Weights of a small GPT-style language model, trained from scratch on English Wikipedia.
Architecture: RMSNorm before each block, no biases in attention or MLP, local attention windows, exclusive self-attention, short convolutions, capped logits.
Training: a variant of Muon for these matrices, 120M tokens, 7300 steps.
Each number is 128 + 24 x the weight over its row's rms, rounded and kept within 0 to 255. Layers, rows and columns count from 0. Numbers have three digits each. The size before them is the row's rms in percent of the matrix's.

# layer 4 attention value, 64x64, rms 0.0836, rows 18-35, columns 0-63
097:118136102100128123133128136090116119169118167167127117112141100145148085127070118129157104122122151102116164156102123151121171138122108121113157133183091122114127092151164104131113147141125078
104:093155072129161132155119157130108146117149104099130144091141103122116164148113107085114124144098143191122168128142116097143120128129123118101120115169096077152160152130158151127118110131127140
102:138135111164144119098141117134126098102160134147142110133135137130124167150087087084155158172148093164142126098143173122112115158151103146109111147144125168096092133116132100131133091161101155
088:166127128172146147105131159124119176092175105104153100185092086140129124137110159105142177107113160132103117116130128107103131103137121095112152123120122111077150141143127122148120156137108125
102:096109102115143135131060125127144105127087138106156146110149159132146154076145125120113123140100110086136125117170153107130154138137130130144163181167104090144131125120086115139123141118114082
097:086178119129067127123149134099103133146112118133122097178129119148149143097117120150100179099158124135160150113113099135122134129136130171112120162115118146138120070113133144082150104149125126
092:117098148135146147151147097146128107110151136149142124148148159172116136129113115147094132134094102108134158089123113118132115166129128049132128107104155119141073138093139096102144118183124129
106:122112173168138119169159163147140132147170143167102129131087111124132176130141119134105138115127127139115134134098123170106102184106133136125150124085076132151105134099132105144122174112118120
097:114136122106119140119100109178114136148168161104166133149142117142133179198131119117143168154101151136127136144129122099122158164106116109131144129039119132129126138118121140113101135135129128
115:098104082100089128091094137107102140166118103115141120144117152108116160107111150124103112118109131150107138160095119075105123148149156093143139139154184141119167127147149102096137094130118118
093:151103121161115157101160119114126084114122151112120174113113116110116160127152137156116166147109120129141050118125138121156129079127150097146106149126148164088101100090109107126137142109136152
125:142101130149137125150137125150144081152107125134123146124101174143146091161150117163098155127154086141143088092132117166119123121150134071162080135125148092129124117109111175140106117159128137
086:110146117159116095171117138154121092095154100138115132160116114134105137135136181155166136096142107128130152124099151129176135144136122138103177098108163093143117127125139111132130169139096182
100:120108098104121102169109078152124133121155165095134133145147112104138141139144132127069120121113111118106103091133163080130125114127106125112119129154118122170136193108160083125117132161103138
102:109128146153155157156112157122119139145088112117132156141144148120110087157100131129109115126132152118159125113137186153101126122167071109139099137119133126120118167194135155122130118074129158
091:160158091163150125129104119100148152112131134133147129121116166140156073179113149118126116121140144117102125078142069131119101141086129100110113127129113111131139147169100103150127136129186142
136:149101114110125138159096114150146093157126184125143131108098162116110128122097094128099128072098108099126137074186136106097112131132133114160130129115104136145112118130154157124117118150139080
097:094122128145075114138127116099098076098136121097098138143168125148138134104073134104135092117101137096142124126096134105157107106094134133136165127112162140137148182094099136121099147124114125
# layer 4 attention output (transposed), 64x64, rms 0.104, rows 18-35, columns 0-63
100:148175127113137099144157088138110146141161107142099129095160088133095146150126134115092137113146095166105145114108151124123110121131104166158122115118124175138094159128160115139104082078135131
106:137144109144108124137112127122084119102159095133135160143144138133056096148119125131138145135150125126083113177147168131094094158107133125109120121094127108124116178151189106133118139159117133
090:105145105136124145107142097160114121131143166119164103135094148131109120101138099108110108109117137103123155116125150119107146132161143086134157128105090070111130094175090148156143156111104183
098:110133110118093147151081091138150157101131158129103153179150115123089131144135172128145138125146104096156128088127116147180119117097111141139166154115088105133111154127118126118126093121104086
112:103123123155111119097122111129097125132104121082166184061168149102174093134159084110128087127108107129126117124130107127107122129116131123132150118145106110157102109100096118121142158124108096
099:122162130123085081130125114135143113141115171131149092126143141143138121124102177086089114157084139155163163095110112173127118106157109134071149108132126142137104090145109119111132117137122138
093:101105123123146162123107115145068099095149125116114128120149089172138075102113114146120137116122134155145178156085131098129157119096146120130112119146142075146154115132162142110135091103141139
094:097120104150130138168115107134151133139125180129128151099118133154137122119097121097101124156144103117068160155134137092144166114154085151157152146116108149134076167112126119128142142136148177
095:114111148144118158104150121129108112128143129116133105139155113167115091143119108118075133119156179142128141100099112124124096084113134084143110099140080104116080158118129081145095156138105110
114:091156107095140094105115119098109147119105138094163097154139148129123150148154147146133173137097125150109105104145089107131163126142167105164099115157175105137127136139157133078111109121100127
098:139059102138145133097110121120100130134156091120119141129166158123138088126166125157127101081143125119123088138125103143134137118118166113130135113134114188141168139143073159146121127095116144
125:139030124141124120135117146118138092112138135113055185110110179157147103138112110142118126118127150159145125138130122134120098139149128128162125114137136119151106115145116139103134137111161101
075:135134140116107160151121152144162135107126118123074056112134107107136138107114146141154130141104134108109174142131111119126128164123103100088089141133176129127161127142171127139112078174129140
084:123135081105120120105130159155148128152118126072147162095147140117143113089122084157112139130127161116111139139152112136169152155099135137141166125098086089094159124085139107152152124139153109
090:139167116143152132116169118117103086130149178124153125088108116086104157101125114144140105135079097149128112153121139125163152148109107118144144130110114143114165174106112101103167150136158099
101:102213121118113101127145141139136152147127148156091125164138094119090113125149149109138125191140105119132121123131132120113099116128112114123121090150153112118065138116139106124140102134150080
133:132079102131143112158144180126110105120131142113096207094094142129101069133108114142114087120115117129135135147123151145111137119108091127123148109148149106105115147118131141167151119138145090
102:161133116116129110134176142121145171119103098116082132131083087139114151121125129117155117118160154166154126154146112090070109133105116159118099150147149102126131161100130077114100131145125116
# layer 4 attention query, 64x64, rms 0.0826, rows 32-63, columns 0-63
102:154126123140158114145146079136160111117129111124079078148063133078136124108152116153075136130162133144164135109140100120120128126168095128110148128154151107132140142131136125112108116125114181
089:141117116102120140137131118163143133142119117135134112130108143112110123078189103110120115103141099030109088111123130116161157171107102130119096142154133108117137124112120176114128117133121144
100:111140151156131136108142127079079107103134139106111128133126164093105179132095117093129126141142138135157133114126152146180121092108120116126143109130080104119112085127147133104110161144142065
103:113163150094134111129145160154100131097129114153098090161117073120128161105128131126153164104161127115117090120105141106162119114152164098145098148119117180122159099127147126122126104086130156
102:138132110136124100106144126120143175112130145211124142113083147118139120113167178112118134127108142160129141097149123144117135131106123091095100124145106074144090132169109146130117169131132121
097:082127140128129107107111127125131106160146158079109079112142147139151139150129134104122128160103156128079116147112100072112127128117170135098136164108152109138170101113150159083150116150137115
093:123121125112112098118123145094109090155071086142143153150141105107146079119059083137125140115129155132096148160133151106119165130146149121122119120092144109129133143116127108164130081146128150
096:102084132116127137120129119157164103104132143168105074143139136100091154137149126165128137130103104111088131120121136102153170158191147142143108157140081134102147118141160110111146118122108150
107:144094117100134094139113099115165158153118102153081126159133117132154150151159127095117130132100126123123198096134085134127138128139126097107135153120161128140114095114100142175090129156097110
105:135115119112127113124122138158142151143131133131069148141147171109134101129122102127106148134117109092140138130122096143110096098115139156160083124154093107160150097169064130150106128100099084
099:089112143143086146174123085115114132113105124127073112106136148113100168131141162138115171108164115168096096145170123103126159134122102120118132143097072106158114140154124132139126138134128119
098:135115129127101114075114166134140094141102153100114095146147144136134128132147130113166133102085162134082112072150119132117170086141159110126113110085149156112118162134103115126127166142101136
084:132091156089107104077130111124107155111119133124110075134131125130098081161151135155138147140160132121125114127131092150153150127080170133081092124164149095125134145108107142130147154095121116
089:135086090159180117136128126147110120145116120166151196107108108061135114133142097146090109072116134136138135158131126132125171118150133120128122117127106124107114095119139132120159141121139088
100:115158144117106155124115077141121154146131101132118108145113141158088120095140108128123201155152131120123149114111085124167104139180105138099092122148118109120080167121109136120156127105117110
106:116188141138095124135149135114127144141153156138110114136125126116038123134109107120109140138154108119097118141126138124101108141090127131129088105160085099159073159134104129110119132138092140
084:120138089116110122120066114131102156114102064131107164141123192110089167115137154090152157156116105134167122101135100118125119157126126128140130112144139117140157142129108140140112137130123082
083:162174112119160116113141148130175145138182126137124164107148077156095138133114105154151151117112135127124109151134156082123145144090162082114142159120147114112098168099123124126112144142128151
104:140113108150113130121157134107160092161150110138156137131146117163100076121125141172088086102072103086156155107119140120117128154128135140155110128114085116158139128118121119094132135132082158
095:155110116167163131148113100180153128097168153141137158117143112129088107135108156145125118112154130171098106152103124091161098110135086136134124096123136112108135109092140169084150146129138109
092:092170146129138117115108070149177149131111115123148109148161141164118130126125158126140146164137100114106162133136095094112119159094124108188117137148159103128099115093171139135119130142135155
098:112156127151124080143098142113120129074158118149164156128143089143136136110119152092139167149133099138090127149123120084126140103148138109099145126128159172176120124113169104121144098165140147
096:135123137145134142136135123140075078160166143120069124119096158156094092136141093146114121104145118136121123175109125090148131151166100150131152096154127111081154130139136129105167121132107140
094:153111138091122128150106157106172117161177118125115102152116122146172124116119118148127160133118133168093135117144132143124087109183108084140137122139090118144093108162133145099106163104133089
090:100141126133137156158094140099118144164112192136097089181121138093112131125118119106108162135127136139115110156109145148126115154142153089125132137162128150104115152145084082120130171136090136
117:097102128125111159136119111105102130154150098147078109142122136100132140144145164113169141104105121159134094112096121111105110106136151109163069161149113149158126143162107110087100111114095151
099:161086128157119148136111102176143136141123114112092075147119095150094140127137164095155101142168126127125134145115100112099082156127118123110153119143158125100098114165136147110113080127127163
097:129114119156104146144132103116189130102139116104109100124110145153155127133120122129151138123177121127117153129097104114124107113121103119147105113186139112124082171175133110054128134106111100
112:143061123165133160173148138151154101124129107136056127108148119124122109149115094129093125131072098138121189147122120093112119125124110148154114109158118112099123125125131134127131150132111149
099:106145133153150118108109097158121140150116106155135161135126094151110138097180157129111125163126129119130120104148151166131136132159115076121096158071114129083086144169138162146144139144111137
102:152138154156121166121093156125141150086157159106109105088105133127124112085068118146129104148141085131117161136129151132113095101142118141086094141142142181109136145114107123112154132095125144
112:099084120115119130130087145102114123085124195136107125110116175134118128135146144092104130153094131125183151093124128151115124148126107089094117129154125098154160122132100146137127156169101136
# layer 4 attention key, 64x64, rms 0.0841, rows 32-63, columns 0-63
099:122137148145071145121122092133136143079081135126134080178134146143121155072126118103132170146140124119140133085155167114173110118139165119128137141102133104124116141111108128098155114154126144
093:109164127158103087095128121133163141148162141124124135163113122141139121146073123088118105116136106108144161097112095134127100146091153130177149140109124122151122111192120145108133156158141092
094:102126134110083157128155119141172131102127142116126065117082118142114152117150133137129155193118139157127124119114196141122159143148122089122097144139106127108138145132164160115106134139143157
106:166136134088112105161159134141111154123135108170121148137159083103138121098144163139123154154166089100150155131141105127140133105145160080162092097109096106164112132134109133131136109109163134
098:092129095126164160152114180135132092122145115103149093118105124157107130129197121134091156148121104081115100130149158178115132122155106118139105135143143096108129124124147172143151136119111133
093:127167090114168111163147109140119131122140099146127131143103092127141146183114112077152137140081089134120146113128123131105116068117121139123144074146133138115132157150175110101138110116140104
088:119146120115122134113121115082110159121093108148117159150129134082136125144182106162143155132127068138156134119140101106105093148136136138137151158105111180167114160129120100136087131125118171
110:144130199113080118107127146127138105155140082138114092099112105106132166135123085127121133159152117142113160147111140070103135090111150141116151151144088129126143131127138150097113126153142098
105:106129143156117135150072120107161113144106119139131139149150134138096170102165144102095137121119116103141174058140100130171132121154113135093135094146126130140109117159166134135126137128078110
098:119129111135134140130121135138084089108073163114163130104129160131141099121153093160127138111136106133108127104160152158116112159160145102190090143105138105124104130089160103142148149089134137
103:168141147105199164126123169122115142169111141124115116131102114109123154154146119152107126142110123154121167100141156126095119125142131148148143164139123131108163198145116099145143140099120167
100:094133120121162123117127158131075132145096113127160139102157147125136102121119165139152101132144111133082170107134119129101128125164096081139135153093155120083092128137165104114086163150135122
091:153112079126121134116085100116182156153107136122114105121168098145120139137095130141127093051122106106133123061138123134129132143110144141110130172127102153156121143119145142103124135122100143
089:132153138162132108111129134158137157119165156113124129142109134166165119144154108138125116099142123183124113153131112119151120121158120164120134126085191127116160144096204110129138146134168143
109:120123144114128189145163115172147124099121167137136122128098130138145136124140152142131113150106121116143115099143177159125105169158150113138172104133104135164139138123190116085123113095101157
100:122128146097104135117069133164113137188090204141116123128112126102139160109172117140131134140101124123144124152147122135123116082143111152140114115108124139111098141114137105110108094131094172
094:142104140094115140175118144114135162110137133131116104166126107138161160142148134148125077104108097110116126143174130129141138085135134117136124147135113180111148068125109124151151077172121097
086:125163134155103113108142161132132147116088100117142157118165173110143122140111140105136119153139124112085101153098103108143120126112117126113091083134105142196097075151132163134125159106130142
094:161152123121125091108164151133103160124092133144073173126123127137147140161166131114169131164160104137134122151124110124120125174144116135161154144111114117185124103177160125155139118130119107
094:130118170129101130135131123160161155093194101151119053123141141092130127094128118105113131121166146141112083129114115098110118174144140142080114140139136112158136126144121142118156116108129150
099:162102116123122128164114090117147148111141105106110167081134146151123162192111114171117122121153081118156123121150106122134089157123148138115184115103076159149129133133142143135132139124119122
106:103132135151132129141146137122156098115094098106101174076088140125142139136135147121098113118106139162145119158121136128136125056167121137144143136166140111131116114102070124144092105174133115
101:127160139128144133124105099126165167150129113112134114153142103152141153150097156119120161150130122153123154144097136137186110141117093136138156159158110100135193135131115112161104128114125197
080:102117113130145159088177097126091113119145137105122142109136120102104148104082118103100133139145147107111141130151130139198149137158124101086111129124092159129149146151143075112110156148115147
087:122131163085133171123099087143126107172124169140172091161144141120145133115140127142122162169142147162099129118146124146135141137165122074138095122120136096090093143144095132118139149158136126
113:118144105122145107104108107114177123193129129116158153118117158117127119172147131174171131122124090104098136117153097097121116099110132118147136116082119170112148134144168110117125116074127125
116:135113111122150123161120130135130171190103162122153131131140155096158103104121119155128153122101134149129068123154144165093103148110125123151110155132160154137119133153093158109112102095134178
092:143120121138133163147171129104156122097170151087170096137108114131097130151100109102128095112127098112105132128150091144168170130133142154088103115133086115100133093110084138155128147133105121
107:149136116141167153146137174102138159122123102157155125141144085175121095134122164146140123158155130099167121178108135169134112172102103139168127151138106123150132156141134099139142113127135170
087:174150123129140109118104076117176161145113103143124160108069147152128135144150138142118150111152146111148150133145107143090145135145167129203135134148106114131104097137118119108110129096147115
097:121161111162150148112139193109111109112104097130146085108144097112141143105132149136125124124137188133145118132160121151127092158169126165162097128146148171159117128119160120150146103122116160
106:146166118135140107077169111145125114079119098144140120115120092111108132069136122125138088106157169120126121106138173134116159127138120110128086136096132079129099139131153099131156159114118154